{
  "norm": "rmsnorm",
  "rope_base": 353000.0,
  "init": "normal",
  "init_std_o": 0.0126,
  "weight_decay": 0.037,
  "schedule": "wsd",
  "final_lr_fraction": 0.0,
  "steps": 9941,
  "dataset": "wikipedia_en"
}
Each number is 500 + 25 x the weight over its row's rms, rounded and kept within 0 to 999. Layers, rows and columns count from 0. Numbers have three digits each. The size before them is the row's rms in percent of the matrix's.

# layer 2 attention query, 96x96, rms 0.148, rows 0-14, columns 0-95
000:469469536468531493502472553491539558445514510505518500495510522492511503520496475518492489434445535520519461491523520498525511523496471479553492453503512522511475485483504487548475516518504500509505474469498509511504513506533498538508478517510534524470464516529536527511504515527482524484
000:509502485478514528479504474498517449538429506542513501499485468503502523484489516480483519484510460529514546517503516514578506489511494488523518556512506499486485531517548467456506504489507471465515501462508487496482498522540492495479461476496509463511479503518515456476499489449494478534
003:482484472510495525485486458576459552568524490519494494536498532489448466511497538480522505508493514512472489535509460462499521498510487450505530499508519503516506464490511515550500473496477482480480487470524501502515490498560502480526510540498481520498512472478488504524527486504487536484
002:484534491500516467511502489514453506558550509482493532529505492489464499549508500534506517551491519478479509512459493467486521488533496449482478467491517495479519480448516549487513480509501517510533504484491495543530486472543506497448529528513484510492530478518496477508564486497525502519
040:504514524489507502511448541415529448389497493523490506471494517503525504494525489536521498493496491512557495487492523544531511500522507526499497502462510523493497525511509490485508523514502442482523516544486492510505477502478523513477514462476506490492492501500497516464494498499488480506
044:450472454501493501507520471541505563578516498497528471507503514474501477511529503501499488512523485549492496519526525507525527519455484481498499516514473479530474469499481475511480510465467507509466469462514524475475487535527509467576495520508502460477490465485512501503492499497483514517
049:481503521497519500525430535432524517397514519547499499500513540516509485491548503513547492495500503551526499504488528507544534505503509517512507513461499514519499503519505490487497508485479450471501509509511511498504471515520529497542539474498506472488488465476507521497486492508499500519
069:438470474533512503539442496461528536471542480542521479490501527504519488501527496505530496509504503563514486514521520514525545518465482475500506512480476479515495483501464487487495527487477451513475495483530517470471485536533515492572519496494504470492486481467502496477482492483488503530
038:489490496465514501485483493477514488467499497539522486504514519481513492491507522508551504539513515533512501517514512455545534492519474554504515514469491529512473485500561466503501507470475429446484535517530484471545481495528514483519518470493518470478483475519469503544525482513488546509
049:458475476501479474547484476457544526467531483545510494486473494483501508498516509518505500489503506517534487505516500540513541505474466474496495522482474482497517505500445510474502529513497447532450496485510510462463500522531488511533521470491510482495499497447476476423480489463484490521
007:537474546549500528511449554461501508403516495512482502468484512515526509492521493509500520542462491468484525503517497484465471488490521497510489468523502482453533521495477514517484515520500532512502497487484513485445528531486478486474519538493506523505514502467518504482487482522530475491
009:534524546542508495471517497521470447454492460481481509463484519519516515472492469512497533520448495462474495506522445491467469506513507496512504495521506490441532506471498516495478520539506545537499500498480502507469537538481469502482476552482507534523500545499496488502505501504531499473
010:495457485493503539553436548445530556486527548528501493530520489491512490533527533497503477526525496518494534498490554497493502476474525503490483455486504494541490504514493502529513472470497489467517494495498512485490479466508525485480551489517491489489531439496518516502482471509494488524
007:540509552550505505480493519503482467423499464490478509457482519521520511478510479516501531524447494460475501508520462490463470504506513500514496482521503490442535511475486526507478521531503544530501503489477506500459536538480469495480488554486510531516504533483506497500501493513533493473
015:475469471471499524537459527471531561520517547521510494535523485487494483534524531492507471493541498537510518494478563501519521487480509506489493482481503506561475498526503491520522474457491472457515499498510509496523464461512537487506538466520489469479514444503517518508489488504479498528
# layer 2 attention key, 96x96, rms 0.134, rows 0-13, columns 0-95
000:542521485503473510536444520495514495459500459535496530490498465522490511490488535482461536504518523480541500496457509509527511504497518516503498514478491470437497518485504526492470536493497513518469525477507475490516530491521483449428452522481506515513537486493456490536486493472505501534
000:468493507490450530525500494486501521522502501433473468524539483438487468513491535523474485499505486472510529532495508515465494484489521516544528529516515505474530477518513547526508483571489486503548483510484477479487488512538529464491494482523528512512535502487451476489495491526489529504
002:464463464497501512470487512551531527592494558519509515531485520505493506497492485477464502546508505509505502503531520521471541503512492511519515529496521496512491503507521475523467448526455528478506510458519467502502492474504508528502496459502499489468491451495463492513512535472483519471
003:496460462501475518484514470534537505611516519527493480488477516524481521497500467488507503515531487496526505479532514501498525501499496535532531531494487485549508511506521463502483460509472488463504518430512516466489494483507500535543510472486477467511512468504489501521516533511504516499
032:562518556513541504502488511485477516433487565498483531539533551511462501502484535485505496479467534501475504496483476483498488478517546490504527511502534522474489496506526488507508453513506525484501522530532476548522503462508496459477510513510463511533521472511505494524513496498523519497
046:444463420510469511507490501543519519613520485511529485475488482496523496492520476497486478506522470515522511487523541511520536511485480514510487508505459478539493499508489481488481512478469497488493499450488523448480489512507509527542486472493513475473490480498489507499504515513491506499
048:458453440526486537510408531471535522516537487552507490479490477494531484491532488510505474473515494523529500484515551505523538499486493510520488521473479476527484514497502492493490534484469473500478509463495525457493481507514533527534505454491517478482490479475499513503490517526503485510
072:437476435535486520547445507455529493526525463560532501464484466511547501503503485509510497507528477525538492495523528515506516506486477477506483502478485460525498511506496496460493525515497462523484492487498526455461499506527496526538516484497523488506493524481489480446493500507508484516
064:491475438485458501471508469534543476594520486522501484493499494482524517494534491519513503518507499509537519514507532475512528515524479555524513507458469509525500515486492494522484526501473471474504531459496514478499497515493511543495479450476498465457481474501467517527510521514478507515
084:478529510492512492554506478469476494489494510544528508516488489513494500497453504502487513498515485516521475487499495537510494505476504429481495525510532484501480475530536468460502471509522455521506492535521491516475510464535480488535558520503506491569520541507500462433493467483522504510
007:557471534534506536556469531471441506454465529502507522480497482546511527475475485485495489548505500463498524483511482469473481455505512504495492502516526469491527542508518490503499496515506538506479474496489500478462512496493505501512531512505488549523513522473512487454513496547536474521
009:537508525511490494479517517530443422527451501471505500474491482542510537454472458485504510518485496447503489483528457469486481484543502529524497508510497492479538534519492502497485511530507531518510494481470514492474521525474494518528471510481505547499475549467495496489519530528515490495
011:522473493525529544563443520449518578450533523509494520514517503487503473546525538505496482522519513522486542512475530498498506468468511481468496475489522482512476511470512496518527488491495517479462478512519489484508481475508514482448533495514475501498536455512512498501497471499501489517
007:549497534521494504504501527510440443496449509480506510471489477551514536458472460478507501531490495447507498478526464468480479472538503530516495506510508482480539537517502502498486507527506536521500487483472513483470520517480500514523489511492503556508485546463500493478519522546525482501